{"num_key_value_heads": 1, "intermediate_size": 1024, "vocab_size": 2892, "norm_place": "pre", "rope_theta": 10000.0, "init": "trunc", "init_std_o": 0.0, "init_std_down": 0.0, "beta2": 0.99, "weight_decay": 0.083, "lr_head": 0.00855, "decay_fraction": 0.846, "decay_shape": "linear", "dataset": "wikipedia_en"}
Each number is 50 + 10 x the weight over the matrix's rms, rounded and kept within 0 to 99. Layers, rows and columns count from 0.

# layer 3 attention query, 256x128, rms 0.205, rows 110-164, columns 0-127
40 43 36 48 49 41 29 59 37 56 52 50 64 42 36 61 50 43 46 55 62 63 45 59 50 43 54 59 45 55 59 38 46 66 38 37 54 41 42 54 53 49 56 51 40 47 43 70 41 45 47 68 27 51 66 39 39 52 57 43 41 50 54 54 29 64 43 35 35 62 23 52 49 68 54 37 74 69 52 46 54 44 33 42 48 61 59 26 58 68 40 43 62 39 63 43 43 43 36 39 64 50 56 37 57 25 83 53 56 57 36 65 53 48 47 39 46 57 40 54 42 62 54 59 60 42 49 32
47 35 64 41 60 57 31 60 48 59 48 36 43 57 53 27 47 46 35 56 54 64 53 54 35 40 67 62 47 69 47 58 46 47 51 56 69 53 44 49 78 63 41 50 59 60 37 34 40 74 61 60 30 71 40 52 33 36 46 49 63 65 65 55 54 62 63 36 45 62 51 53 31 35 57 48 69 50 59 50 41 49 67 47 37 50 58 54 26 38 55 59 52 66 57 51 63 51 43 43 63 46 53 59 63 52 56 56 49 54 49 58 68 58 46 46 38 41 55 65 50 54 53 47 51 49 46 46
42 27 38 56 45 45 52 61 49 65 43 53 54 58 31 57 34 54 66 55 55 54 19 50 43 67 54 47 60 62 61 47 50 56 52 42 52 44 51 53 44 48 59 56 38 60 51 78 88 34 50 60 44 46 59 43 50 47 52 70 64 62 49 47 54 58 66 37 58 46 57 46 66 38 57 42 49 58 45 60 60 61 37 34 66 79 49 37 51 44 34 53 44 53 30 59 53 50 51 33 50 47 43 60 66 65 40 29 71 62 39 44 51 53 45 59 65 56 68 58 49 40 35 54 47 77 40 46
57 63 59 69 45 31 52 39 60 56 45 51 35 58 24 40 72 46 46 32 41 44 58 37 46 54 46 65 39 61 69 28 60 44 53 53 54 54 61 31 47 50 44 65 53 28 58 48 45 52 40 64 39 41 57 33 65 62 64 57 48 52 54 41 69 56 53 40 48 62 38 60 65 27 46 60 55 22 54 42 55 47 54 33 50 42 40 46 34 70 65 55 47 59 40 59 54 51 45 61 52 44 41 57 43 55 49 62 55 58 56 52 48 43 38 47 52 38 57 53 60 39 45 50 56 53 57 49
50 62 48 32 30 50 51 56 54 49 49 43 46 35 44 45 44 53 51 21 45 57 40 50 45 48 34 26 48 44 36 55 46 60 67 48 48 39 49 48 34 42 45 49 49 49 33 56 65 52 70 66 58 48 49 47 41 56 41 56 77 59 50 59 46 41 30 54 73 29 54 50 48 59 44 59 60 45 39 50 48 34 41 32 43 48 44 62 57 67 48 59 67 41 61 73 64 40 53 59 71 41 52 63 48 52 49 80 50 48 56 53 34 37 32 40 54 29 80 71 61 58 66 66 56 19 50 36
34 26 44 48 69 31 34 54 47 56 57 35 59 78 36 60 62 43 50 61 40 68 47 70 58 71 40 54 60 62 42 38 51 57 30 45 58 57 45 65 56 44 48 47 42 39 62 28 67 59 56 53 49 38 42 40 67 54 50 31 36 66 63 57 45 61 35 52 47 46 49 48 67 62 44 68 56 53 59 50 52 49 62 41 53 34 60 52 45 53 43 42 58 55 57 47 52 32 58 58 44 44 47 43 54 58 46 57 55 41 25 74 72 46 55 63 43 35 48 37 44 62 47 65 49 52 22 55
56 72 27 53 42 61 65 63 53 56 59 27 59 62 81 54 54 62 48 28 64 55 50 50 55 64 43 41 29 60 54 62 44 65 54 45 22 62 43 43 44 55 55 52 61 45 37 42 52 36 52 57 40 25 65 54 40 54 45 54 53 40 61 84 57 54 70 43 66 73 40 47 60 49 46 65 64 68 55 40 54 48 54 56 47 45 38 50 39 46 58 40 25 45 42 48 64 59 39 48 40 61 40 47 57 62 17 47 55 62 71 49 54 44 47 31 34 48 51 65 52 39 48 55 56 51 33 51
47 35 54 43 42 44 59 64 45 51 55 56 62 51 53 38 40 62 48 62 51 46 69 62 56 58 57 50 48 65 35 56 58 47 54 57 49 41 39 76 47 37 73 39 46 52 63 47 59 50 56 64 50 73 52 63 21 59 53 46 47 39 63 51 44 52 46 56 42 48 43 43 47 35 54 50 58 63 33 40 55 43 60 38 53 53 60 52 52 40 62 52 56 51 42 46 49 62 44 63 45 36 46 37 44 53 43 52 50 45 44 60 48 45 64 43 40 60 56 29 71 35 38 48 59 48 33 63
63 36 47 39 54 33 38 35 50 52 83 47 58 47 47 27 36 41 30 49 55 59 70 45 62 49 57 73 31 52 31 56 50 62 58 64 40 44 34 46 54 47 56 66 29 35 26 55 52 51 39 40 46 58 58 52 53 54 37 56 39 30 61 67 41 47 51 68 37 61 50 47 44 39 58 30 45 47 60 54 51 60 41 44 50 61 29 55 39 43 32 56 51 48 57 40 40 50 70 33 60 48 44 44 36 44 41 59 59 41 56 54 42 59 30 45 53 62 53 45 54 49 19 62 46 37 58 43
51 46 48 48 45 40 59 47 39 22 47 51 38 47 43 60 46 41 62 70 51 60 40 30 64 55 32 47 60 25 56 57 42 39 70 44 44 61 44 39 52 48 52 48 49 59 52 40 49 44 63 62 43 44 42 49 41 37 62 53 61 46 53 35 45 64 55 57 48 55 51 64 46 51 66 51 52 46 43 54 51 38 43 56 43 38 67 38 44 57 47 36 47 50 47 42 61 50 28 45 44 50 38 57 45 46 58 49 61 53 49 48 64 54 37 59 48 55 57 51 70 44 56 41 50 66 58 51
41 53 56 61 33 62 56 37 42 42 48 49 48 49 28 57 49 40 31 36 47 49 43 40 64 63 59 58 57 42 67 61 31 55 32 37 37 48 54 40 44 35 49 55 84 43 52 64 66 32 57 45 46 34 35 41 42 36 53 56 59 41 35 62 56 61 42 56 32 61 44 76 66 67 43 45 49 67 46 54 63 38 65 47 64 54 53 65 51 58 63 60 48 71 47 46 47 58 43 37 47 68 58 61 42 53 49 42 59 60 53 55 42 46 51 48 57 48 54 67 39 43 71 55 44 59 41 36
44 53 42 68 34 33 54 34 63 48 56 56 50 45 53 68 64 55 30 34 33 67 32 44 50 56 42 41 62 48 45 59 48 56 48 61 69 52 56 37 53 46 54 48 52 40 48 72 50 39 36 71 44 49 54 62 51 31 46 52 47 50 41 54 54 53 65 43 55 55 46 44 63 35 68 41 57 43 67 45 43 49 56 49 36 53 43 52 60 39 35 58 48 32 59 43 63 58 58 52 61 28 52 48 34 49 38 37 46 43 37 58 73 71 44 47 43 72 37 39 38 48 59 50 72 50 35 36
48 33 50 44 52 58 46 42 58 63 38 60 51 60 43 54 58 53 51 50 35 35 39 37 66 40 65 32 46 40 44 64 35 46 69 43 54 49 58 43 52 57 57 41 50 49 66 51 49 59 33 48 46 75 64 56 67 38 43 37 59 58 41 33 62 52 72 42 51 34 61 36 56 61 45 57 36 63 56 49 60 50 62 54 55 43 49 40 50 70 60 51 36 46 44 44 46 45 54 64 42 49 56 55 53 55 58 39 46 36 51 52 16 41 44 51 47 50 33 40 41 55 47 36 50 54 50 55
51 51 32 69 41 61 43 53 28 48 61 40 58 52 70 45 37 35 45 61 53 64 40 42 55 58 37 44 57 58 44 52 48 40 49 61 47 43 36 51 65 60 57 41 46 54 60 55 43 65 61 75 40 51 44 51 38 45 42 67 46 55 58 37 48 49 52 52 41 45 49 61 50 49 53 35 44 42 56 64 46 63 73 51 37 46 56 59 53 34 22 52 38 45 67 33 58 41 59 50 49 36 55 42 34 58 57 64 24 34 51 44 45 76 47 48 54 28 60 44 17 38 63 54 50 53 45 33
57 35 56 32 48 48 41 53 46 38 39 49 40 55 50 43 68 45 38 44 52 50 38 49 37 49 51 46 54 39 34 44 26 45 51 42 33 45 42 62 53 40 51 61 58 35 65 64 41 44 63 47 40 40 58 62 28 76 48 49 58 44 42 42 45 55 50 63 64 65 47 60 37 50 40 40 51 53 30 51 62 61 53 44 60 33 52 55 39 53 34 37 53 70 66 30 49 57 52 49 53 34 46 34 82 63 56 36 45 35 72 64 44 55 51 52 38 45 34 44 57 41 55 65 42 52 54 33
36 25 32 59 61 36 44 52 41 62 51 64 61 61 48 61 41 50 57 57 37 45 53 56 47 70 50 51 60 44 43 30 36 23 33 42 66 46 33 64 39 48 57 49 51 60 67 52 71 44 55 33 56 51 50 48 45 39 55 64 63 46 53 59 56 79 49 54 83 52 61 51 35 60 69 52 42 52 56 54 58 44 49 56 41 46 52 48 49 47 55 32 62 60 29 53 51 56 34 29 49 48 66 40 37 49 62 53 58 61 39 47 45 41 48 51 47 58 52 42 31 50 58 50 54 44 44 35
54 44 53 59 55 49 38 52 50 43 44 49 34 61 52 44 33 43 33 23 52 58 45 51 30 38 56 51 63 42 50 43 63 50 50 48 39 37 57 41 47 66 52 45 58 35 37 48 48 60 26 68 61 34 57 61 47 47 62 64 32 42 47 11 57 51 28 66 35 34 66 47 49 52 47 51 43 42 47 55 63 70 38 32 52 35 48 40 51 59 57 54 70 53 87 51 45 51 43 62 38 65 63 58 61 53 57 35 58 44 62 34 21 51 68 61 65 59 73 63 45 58 53 62 62 54 63 57
38 37 51 64 57 49 46 57 59 49 47 53 51 51 55 54 55 33 59 34 53 56 55 34 43 59 57 67 60 67 56 38 43 58 14 42 71 54 56 22 66 61 47 36 51 46 44 64 45 48 46 32 33 43 54 45 51 67 43 58 55 54 27 44 57 54 66 37 69 59 50 62 53 68 37 44 67 45 52 33 63 43 61 56 77 43 45 35 48 57 68 26 52 61 49 37 45 48 44 47 52 45 42 44 43 57 56 75 52 43 38 43 75 46 43 56 44 60 55 52 46 49 67 65 60 52 54 42
68 25 49 64 55 65 60 58 43 54 44 42 33 60 48 59 55 49 44 45 63 44 56 58 39 50 48 51 52 57 50 59 48 44 31 46 64 44 58 48 48 54 38 44 63 48 62 43 24 40 54 50 48 56 55 54 50 72 58 41 44 74 55 57 38 52 51 43 90 61 40 47 57 56 37 48 58 63 60 47 38 31 64 28 45 44 45 48 52 56 68 39 54 43 28 46 42 54 46 55 55 65 57 53 52 45 59 49 54 57 57 46 56 47 63 59 58 33 49 63 45 57 53 59 37 47 60 71
50 55 53 32 35 46 56 49 40 45 51 54 46 46 53 52 55 59 52 46 37 58 59 62 56 56 44 56 40 41 51 40 45 57 46 39 40 59 55 49 31 51 50 59 37 58 73 48 53 44 45 56 47 48 46 59 51 44 41 39 54 37 54 41 61 43 44 43 36 36 51 57 45 37 43 55 57 57 50 58 52 55 42 59 57 43 62 59 43 50 48 46 54 48 49 57 59 38 61 46 34 48 51 42 50 45 53 36 52 66 48 50 60 64 51 45 50 60 43 59 57 49 46 45 55 47 55 49
43 65 58 44 43 40 50 58 40 51 61 56 44 53 41 55 67 46 61 49 47 57 49 54 47 51 47 68 47 38 43 38 37 50 46 47 56 53 53 65 41 41 55 57 26 52 54 50 45 49 43 65 36 44 52 48 43 63 51 57 55 43 40 31 40 36 47 40 58 53 47 57 49 23 48 51 65 54 57 51 74 48 41 58 65 53 39 59 49 50 33 45 46 45 52 55 44 40 49 55 54 47 41 52 47 51 63 50 43 37 45 46 53 53 39 61 51 50 40 51 57 46 47 33 49 64 57 47
41 57 46 55 52 43 45 45 55 35 54 64 56 52 43 67 53 43 43 61 42 52 42 65 39 44 47 39 46 36 51 32 41 56 65 62 48 34 46 50 39 37 59 42 70 51 43 34 52 46 49 63 43 30 68 55 55 56 61 53 42 62 50 66 46 58 47 47 29 53 52 46 41 42 47 47 49 46 51 68 49 45 55 35 58 39 45 46 46 53 46 45 59 55 33 70 43 52 51 55 57 69 51 50 38 59 58 39 50 55 54 56 37 49 49 48 39 58 59 62 70 46 52 41 29 60 45 39
48 42 60 40 52 39 51 59 54 61 68 54 50 49 40 49 67 48 67 53 51 58 37 50 48 30 51 49 52 44 69 42 41 49 51 49 36 57 45 47 35 60 61 72 33 49 63 44 68 52 47 62 43 33 44 59 43 49 47 51 65 45 38 42 58 45 48 39 46 38 33 63 41 34 60 54 59 57 69 52 51 54 43 57 56 45 59 53 60 39 51 50 52 61 42 63 39 57 46 61 44 43 42 49 47 52 57 49 53 43 52 58 50 50 43 49 59 66 68 61 57 51 40 44 55 66 60 51
43 52 63 53 46 61 55 51 47 43 44 43 65 56 54 63 52 30 56 42 40 42 53 60 63 58 51 57 58 69 40 50 55 46 39 58 37 50 69 38 54 35 46 56 54 41 53 59 48 32 67 63 67 32 47 51 65 44 54 66 48 39 63 54 54 45 51 51 38 47 54 51 53 41 38 49 56 45 45 58 49 36 52 50 59 50 43 57 52 44 68 48 41 59 44 47 45 47 49 39 59 39 65 43 41 38 47 51 43 65 48 53 47 54 58 51 49 55 53 54 37 52 34 43 47 42 63 48
52 50 61 36 50 54 59 46 63 43 49 61 57 70 54 61 34 52 42 46 34 48 44 39 53 45 57 52 49 47 42 57 51 28 54 39 61 39 58 54 50 44 46 29 51 56 51 48 57 49 34 53 51 51 64 39 59 56 43 50 45 64 59 43 48 51 51 34 52 57 70 34 46 40 33 44 43 51 44 47 61 46 55 38 47 54 45 52 48 29 46 63 41 49 52 50 49 56 57 56 36 64 58 39 37 44 59 33 50 49 40 58 53 47 61 58 48 71 38 40 67 51 39 51 38 55 53 57
57 58 52 44 53 58 45 52 69 49 53 54 45 44 70 39 40 59 40 40 45 58 48 43 45 56 37 54 49 60 70 51 57 57 43 43 69 56 59 51 60 48 26 53 43 58 30 50 36 58 32 55 50 53 48 42 50 42 60 50 58 53 55 52 40 49 35 48 63 60 43 44 57 48 40 55 42 24 46 60 34 44 58 47 42 60 56 48 41 38 63 64 50 53 47 51 50 62 53 51 66 34 53 44 64 67 60 66 53 45 46 43 56 67 44 63 73 39 54 53 42 65 57 31 56 62 47 70
81 61 46 55 38 58 62 47 47 46 54 36 43 37 55 34 45 64 40 50 57 43 59 53 49 52 44 62 54 59 56 54 60 55 49 56 80 76 70 35 55 46 28 69 67 51 40 64 41 49 41 52 63 68 16 64 40 49 58 33 42 53 56 43 55 62 52 47 45 28 48 50 37 39 37 64 58 49 28 70 38 57 66 46 47 36 55 58 33 31 64 53 43 56 31 76 56 50 65 39 33 76 37 48 69 55 59 33 42 66 61 71 60 40 59 38 63 52 33 85 35 64 47 50 26 52 35 42
29 68 56 53 44 33 37 64 62 38 71 56 57 54 44 60 53 49 49 39 42 48 36 49 75 49 39 57 47 53 39 36 43 62 55 47 34 52 39 65 38 44 59 57 18 46 56 57 55 58 50 63 43 26 58 57 46 46 43 67 61 40 43 39 42 38 48 46 41 55 57 48 48 38 51 54 67 61 51 56 75 44 39 64 48 60 49 54 45 57 31 47 66 37 66 51 54 45 45 61 63 33 41 44 48 51 65 51 44 26 41 49 50 37 24 48 48 53 46 52 60 60 45 23 56 55 58 45
47 53 51 47 43 42 40 48 59 45 60 58 55 56 52 55 45 43 61 50 49 63 54 45 55 32 43 50 44 48 37 41 40 55 49 53 38 51 37 59 49 43 51 57 33 48 44 50 63 48 49 59 32 35 55 49 54 55 48 58 57 42 55 46 34 47 43 51 47 63 51 54 46 47 67 48 64 65 49 47 49 48 45 57 56 65 47 55 56 50 36 50 59 45 69 50 39 40 43 49 50 35 48 45 40 51 50 46 44 34 43 49 48 49 42 43 52 52 57 56 43 47 49 49 58 55 47 50
42 40 63 43 55 49 52 50 45 46 36 55 46 65 32 47 45 57 59 55 41 51 41 45 45 47 35 44 79 59 61 56 66 52 64 50 50 36 40 57 75 59 51 53 70 50 66 61 84 28 51 32 73 56 53 44 33 57 70 50 55 68 52 36 59 51 53 58 46 46 62 42 58 64 65 48 44 53 54 54 47 59 59 32 58 68 47 63 44 47 30 43 44 47 53 53 52 40 48 52 43 37 52 59 49 59 41 49 49 57 47 41 52 46 61 40 43 38 49 44 42 53 53 66 54 46 46 55
56 48 49 61 54 51 51 48 49 24 29 37 47 44 35 42 41 70 43 48 41 23 71 33 68 67 63 28 58 69 47 64 59 42 41 50 57 41 62 50 54 55 41 32 70 49 36 68 35 34 56 39 56 66 54 58 38 51 42 35 51 66 53 55 56 63 57 53 51 59 53 44 44 69 54 41 57 46 39 39 46 37 50 33 35 47 43 33 35 49 55 39 53 49 45 51 63 60 45 55 45 55 57 51 53 50 49 44 53 61 59 53 24 45 56 48 38 45 46 50 38 56 49 54 53 41 36 49
46 45 42 43 52 54 34 56 61 35 53 62 62 49 59 60 61 43 41 35 58 47 45 47 59 52 52 57 59 58 43 47 56 55 66 38 47 44 47 51 51 56 48 38 65 37 47 48 55 58 31 41 55 30 53 49 46 51 50 65 43 47 39 40 32 39 45 65 45 47 52 45 49 54 52 43 40 42 51 53 37 50 52 41 45 54 47 50 49 51 32 55 57 50 57 49 51 43 50 27 30 36 51 55 54 56 52 46 28 56 39 52 46 21 56 57 40 35 59 48 57 41 58 54 47 35 48 43
53 42 62 55 47 42 50 66 56 61 49 35 42 55 31 43 43 56 42 40 40 62 48 47 48 50 45 50 51 59 62 48 42 37 54 61 51 70 69 46 63 59 55 61 42 48 60 56 33 31 47 53 52 50 66 48 32 50 45 43 54 46 33 33 49 44 57 49 51 48 48 56 43 50 48 40 38 48 50 51 53 62 54 53 57 48 61 53 55 45 50 54 53 50 39 53 55 59 50 65 67 49 49 48 53 41 55 44 36 40 56 51 55 61 47 51 59 45 54 42 44 55 67 64 45 36 46 31
39 62 52 41 63 65 42 55 57 65 49 46 58 36 57 28 56 64 56 53 57 33 39 56 41 45 46 35 62 62 53 47 25 63 49 58 48 38 54 70 52 67 45 52 58 33 36 40 38 64 60 57 43 49 50 64 59 41 41 40 52 42 57 64 44 52 61 46 75 41 38 60 52 64 52 53 41 51 65 38 50 62 40 55 26 45 47 65 51 51 44 55 49 54 53 62 40 62 62 69 58 61 45 63 51 49 66 42 44 28 55 47 50 46 52 57 50 51 43 44 47 61 62 49 77 44 33 60
51 49 58 57 44 62 64 49 40 31 48 42 51 39 42 39 58 69 47 54 47 58 38 47 52 43 41 49 42 62 51 44 34 50 53 63 41 68 59 77 39 55 49 59 17 41 85 66 43 33 64 38 65 36 68 53 43 34 22 53 61 52 61 49 45 42 79 51 57 62 38 57 39 57 60 39 51 49 66 47 52 50 55 39 66 68 44 65 41 40 42 50 45 45 61 44 57 54 50 49 54 41 54 46 52 53 33 36 46 53 44 50 43 56 57 56 58 50 44 57 52 54 60 38 55 62 48 68
39 66 67 68 63 57 43 50 64 41 71 55 54 63 68 61 58 55 41 42 50 45 40 48 52 24 48 77 47 47 69 38 55 56 55 29 57 38 48 60 64 35 54 46 49 54 56 46 41 51 63 37 45 58 56 66 61 63 37 52 40 57 48 42 63 38 40 55 24 50 40 44 49 49 41 33 53 67 35 43 41 55 45 48 50 38 45 42 46 45 34 41 51 58 47 47 39 50 58 59 43 30 46 52 31 24 53 59 60 35 52 40 39 57 57 48 58 54 52 66 42 43 47 37 50 41 57 49
44 64 35 65 53 53 41 49 61 63 39 45 73 53 46 54 41 48 54 44 51 46 45 50 53 49 56 55 87 57 51 29 51 45 47 48 52 15 44 22 70 45 45 35 54 61 27 55 36 59 43 45 51 42 64 79 69 44 46 53 52 55 36 61 53 57 64 61 40 64 47 33 50 44 61 58 56 65 43 63 37 44 47 44 36 61 44 52 51 49 62 28 29 59 67 41 53 60 48 54 58 31 48 55 41 36 42 58 67 49 48 44 40 41 39 63 39 44 51 40 32 50 50 76 45 41 64 36
50 50 59 51 50 63 47 52 49 57 34 46 67 58 52 56 60 57 41 72 54 57 72 39 39 49 29 44 53 48 36 54 47 40 50 51 40 49 49 49 48 48 56 57 61 31 56 37 50 59 60 49 41 40 44 65 58 57 56 45 35 57 44 64 57 55 43 59 56 36 60 29 34 48 40 38 52 38 34 46 49 55 59 52 61 61 46 34 37 61 61 54 51 57 42 47 50 43 49 43 55 62 43 35 35 44 58 49 61 57 45 48 54 48 42 48 54 57 46 54 40 39 56 60 39 49 38 62
50 43 47 72 51 56 37 48 51 53 47 56 44 40 44 61 43 52 45 45 51 50 30 52 55 58 55 45 44 66 57 56 40 69 58 64 57 43 49 52 59 53 48 57 51 51 48 63 58 68 48 48 65 40 50 61 59 47 65 49 59 56 60 48 55 50 63 46 51 33 40 59 54 66 54 42 45 42 64 47 40 45 54 25 37 43 60 52 52 47 54 46 58 49 39 55 60 59 63 67 66 53 58 44 40 51 47 54 59 47 78 48 44 81 48 52 41 47 43 67 58 72 42 64 62 57 58 60
47 41 55 58 44 48 48 33 43 45 43 38 55 64 49 56 46 42 60 54 41 51 43 45 39 55 49 39 56 47 34 52 55 61 57 53 47 52 53 55 60 46 52 51 30 42 63 54 53 59 47 68 37 43 55 74 50 72 40 70 60 50 44 51 50 41 44 51 56 49 67 63 28 48 44 35 48 44 59 53 53 59 55 35 58 48 48 46 38 39 52 53 56 38 39 52 52 55 59 62 46 59 63 45 45 44 57 46 40 46 54 48 64 27 41 54 38 47 56 52 51 70 44 43 59 70 50 46
59 40 49 63 63 57 33 55 51 40 64 43 57 50 56 56 49 39 39 54 59 54 51 47 43 55 67 71 42 50 47 53 40 54 55 58 52 54 52 42 57 56 63 58 57 41 35 47 62 41 60 47 60 55 51 66 51 42 59 56 44 68 57 51 47 57 44 53 64 54 66 43 41 58 36 45 36 41 63 27 52 59 47 61 54 29 50 51 41 60 60 58 44 53 55 32 58 48 48 44 53 66 42 64 48 44 55 33 50 54 39 48 46 69 49 46 57 38 49 68 62 49 52 39 43 46 38 52
40 56 60 52 56 53 51 47 52 57 53 60 55 19 39 46 56 62 50 52 56 48 51 42 40 59 45 45 60 51 57 59 43 60 43 48 54 46 35 53 36 45 47 61 34 75 55 39 55 41 43 53 40 47 55 69 64 53 40 41 49 33 34 48 40 69 75 58 68 46 41 57 47 46 50 46 40 47 46 55 52 41 54 66 52 46 48 47 33 50 43 65 62 42 53 46 36 57 61 45 67 44 50 38 43 55 68 64 52 44 42 27 55 76 44 37 59 37 38 39 43 51 43 29 46 52 41 32
48 59 32 29 46 40 52 34 51 42 52 56 50 71 53 48 67 36 57 40 51 32 43 59 73 58 44 58 61 34 40 44 47 52 49 56 46 54 43 39 55 79 49 36 52 64 44 55 44 48 56 51 47 48 45 52 48 53 44 58 67 45 50 68 45 49 52 52 44 71 34 72 46 33 65 54 43 40 43 51 65 50 51 56 59 42 63 55 39 49 49 49 52 56 46 49 52 50 58 43 44 35 49 52 52 52 38 52 46 52 82 49 47 30 43 47 59 57 48 51 55 56 52 57 49 46 62 46
44 56 51 50 40 63 46 47 59 40 39 53 40 60 49 37 49 54 49 32 37 62 72 42 50 50 55 51 41 37 50 45 49 55 37 50 42 57 64 48 54 54 42 41 64 42 48 54 33 53 53 46 49 51 45 50 58 58 70 51 58 41 57 39 45 50 54 61 58 56 61 57 34 56 39 53 68 45 49 58 40 59 49 59 34 48 49 67 49 28 40 35 44 47 51 53 47 56 43 51 54 57 50 57 51 52 53 53 38 48 50 50 52 45 29 65 62 58 57 58 51 44 42 43 41 39 50 52
49 67 56 66 56 39 34 46 41 29 33 59 38 59 46 54 49 44 43 52 39 44 27 53 72 59 51 58 45 42 42 41 48 42 50 50 60 26 47 47 45 67 59 46 61 36 34 44 43 26 45 55 40 68 52 62 70 62 52 48 39 57 63 40 34 56 36 56 38 60 52 46 47 33 64 73 62 58 49 45 42 58 60 43 51 38 42 51 50 57 49 38 48 54 43 54 61 61 48 42 52 39 35 69 50 31 64 64 50 53 54 68 40 64 44 37 42 38 56 44 43 25 46 55 67 43 37 49
27 45 39 47 55 52 41 54 33 39 44 62 53 61 44 63 34 67 42 32 37 49 57 52 35 64 52 49 53 48 31 55 52 58 44 48 41 58 42 39 40 43 47 43 63 55 49 31 66 59 47 38 47 46 35 63 47 67 30 25 47 64 60 31 53 40 37 58 52 62 59 44 38 60 51 60 47 47 42 47 38 56 49 38 58 35 43 43 62 42 64 51 54 51 41 66 57 52 52 32 43 45 51 43 46 61 48 47 44 41 38 46 48 60 46 64 36 69 50 21 36 48 41 52 54 52 54 52
38 50 50 51 63 61 47 46 48 45 46 27 54 45 39 55 56 45 47 41 49 61 52 61 55 57 53 67 48 33 48 29 33 56 37 56 71 46 67 49 55 32 47 47 51 61 30 46 48 36 25 46 53 36 54 49 47 44 44 70 43 48 50 39 50 48 50 46 49 45 53 51 29 51 41 39 49 43 47 46 42 31 52 44 58 40 44 54 55 41 50 49 52 53 43 50 56 44 25 69 41 52 72 46 52 69 42 44 43 47 49 56 46 39 50 45 41 44 51 53 30 24 54 53 47 56 49 47
45 43 47 53 55 41 58 43 45 47 56 80 53 53 58 53 78 46 54 52 54 47 29 54 45 70 56 61 48 54 53 50 35 57 38 47 51 50 40 46 47 40 48 46 34 62 59 42 49 35 67 45 40 65 71 44 63 42 58 51 60 47 54 71 81 51 43 59 61 47 62 47 62 63 48 46 64 33 45 52 52 43 36 49 37 59 56 50 53 63 63 35 60 61 50 44 51 44 33 40 33 59 39 40 30 49 66 63 36 53 38 51 46 63 53 59 55 59 63 64 42 57 39 54 80 40 43 46
56 54 52 60 51 39 50 35 47 36 26 51 47 44 23 47 64 49 51 56 44 22 46 46 53 48 50 52 45 46 56 57 52 46 76 59 55 52 44 46 42 64 49 61 64 54 52 34 49 61 53 60 59 50 68 60 56 25 53 43 24 40 49 69 62 45 65 70 45 57 57 60 40 49 63 53 68 54 57 49 25 58 34 64 39 40 60 48 51 50 45 34 46 63 46 50 57 49 42 42 49 66 61 41 46 62 35 51 47 63 57 65 56 20 39 48 57 66 60 52 36 56 43 65 56 44 42 65
31 40 43 49 48 48 44 66 40 64 50 46 45 55 47 39 38 59 58 49 49 49 43 56 41 54 33 46 60 56 51 45 54 41 45 34 48 50 65 39 72 49 46 66 60 50 49 37 53 46 54 61 41 58 60 70 52 26 43 49 48 47 44 50 46 51 38 42 35 60 41 47 37 42 57 42 57 53 48 47 59 63 45 59 35 37 38 65 55 49 68 33 58 49 46 48 45 48 40 58 44 53 54 46 58 53 72 60 48 58 30 34 57 50 53 70 36 38 49 39 56 52 51 48 36 41 57 52
59 41 46 44 41 43 46 55 48 37 50 51 50 36 49 41 55 53 48 57 52 47 43 54 62 65 47 48 46 52 46 44 48 37 48 66 41 51 46 56 58 55 48 58 40 45 44 54 56 51 52 44 53 44 49 45 46 56 62 56 53 48 64 51 40 46 55 50 45 48 58 45 50 53 38 56 47 37 49 63 38 57 46 56 45 49 52 45 35 58 43 55 54 51 47 49 53 49 53 56 56 51 56 52 62 54 50 43 54 51 48 53 59 50 58 45 38 45 50 49 54 51 61 55 56 61 43 61
52 58 48 58 51 42 55 53 42 56 61 51 54 47 51 54 47 58 50 49 54 49 56 44 52 47 47 51 51 56 45 49 57 47 50 38 42 50 42 50 45 43 58 45 50 52 49 47 47 54 48 53 47 53 43 44 42 65 47 42 51 44 38 57 50 59 58 48 60 60 49 50 45 49 46 55 53 59 50 57 48 42 59 49 58 57 44 42 42 38 50 47 49 44 53 58 38 62 48 46 47 48 53 46 50 53 56 59 44 48 49 42 49 52 44 58 42 53 48 56 51 58 49 48 54 55 49 52
58 57 54 55 61 42 57 50 40 56 70 58 40 48 48 53 47 49 52 54 55 54 46 45 61 53 41 56 53 49 49 42 55 46 49 34 50 52 54 61 35 48 52 45 41 54 42 50 54 45 49 52 48 58 51 50 50 71 42 47 62 45 47 57 41 65 57 69 53 44 38 59 57 48 53 62 46 66 55 41 53 38 66 55 48 55 50 38 37 35 49 26 63 58 50 63 39 61 46 46 41 53 42 26 50 39 63 65 55 51 57 50 50 50 37 48 53 64 53 57 45 55 56 45 64 51 52 36
40 64 45 63 49 44 48 49 38 35 36 59 54 50 38 49 51 56 60 55 31 33 38 33 53 48 32 41 47 52 33 37 50 32 49 51 57 33 66 59 54 39 42 44 44 55 67 43 38 56 45 65 77 39 66 54 51 55 51 58 48 51 60 38 43 50 35 44 56 45 50 47 46 39 50 53 66 32 48 57 64 49 31 40 45 49 51 47 47 36 45 71 41 33 58 57 54 46 53 53 43 63 50 67 59 58 67 58 43 57 42 36 42 47 70 58 47 34 51 51 49 38 56 55 60 40 69 50
29 55 39 66 46 28 43 49 43 56 63 45 44 69 45 47 52 47 65 54 54 54 53 45 57 43 29 57 44 48 51 40 56 58 59 27 23 46 43 52 63 42 52 41 51 57 55 64 63 61 60 58 36 43 58 54 42 63 50 36 45 54 65 51 45 70 35 48 43 49 44 56 68 49 59 37 58 47 52 37 61 45 54 44 61 43 55 35 50 61 43 46 68 33 61 65 43 41 34 61 50 44 42 26 38 46 54 47 47 62 62 25 36 49 53 34 59 53 69 33 52 64 43 56 57 64 64 39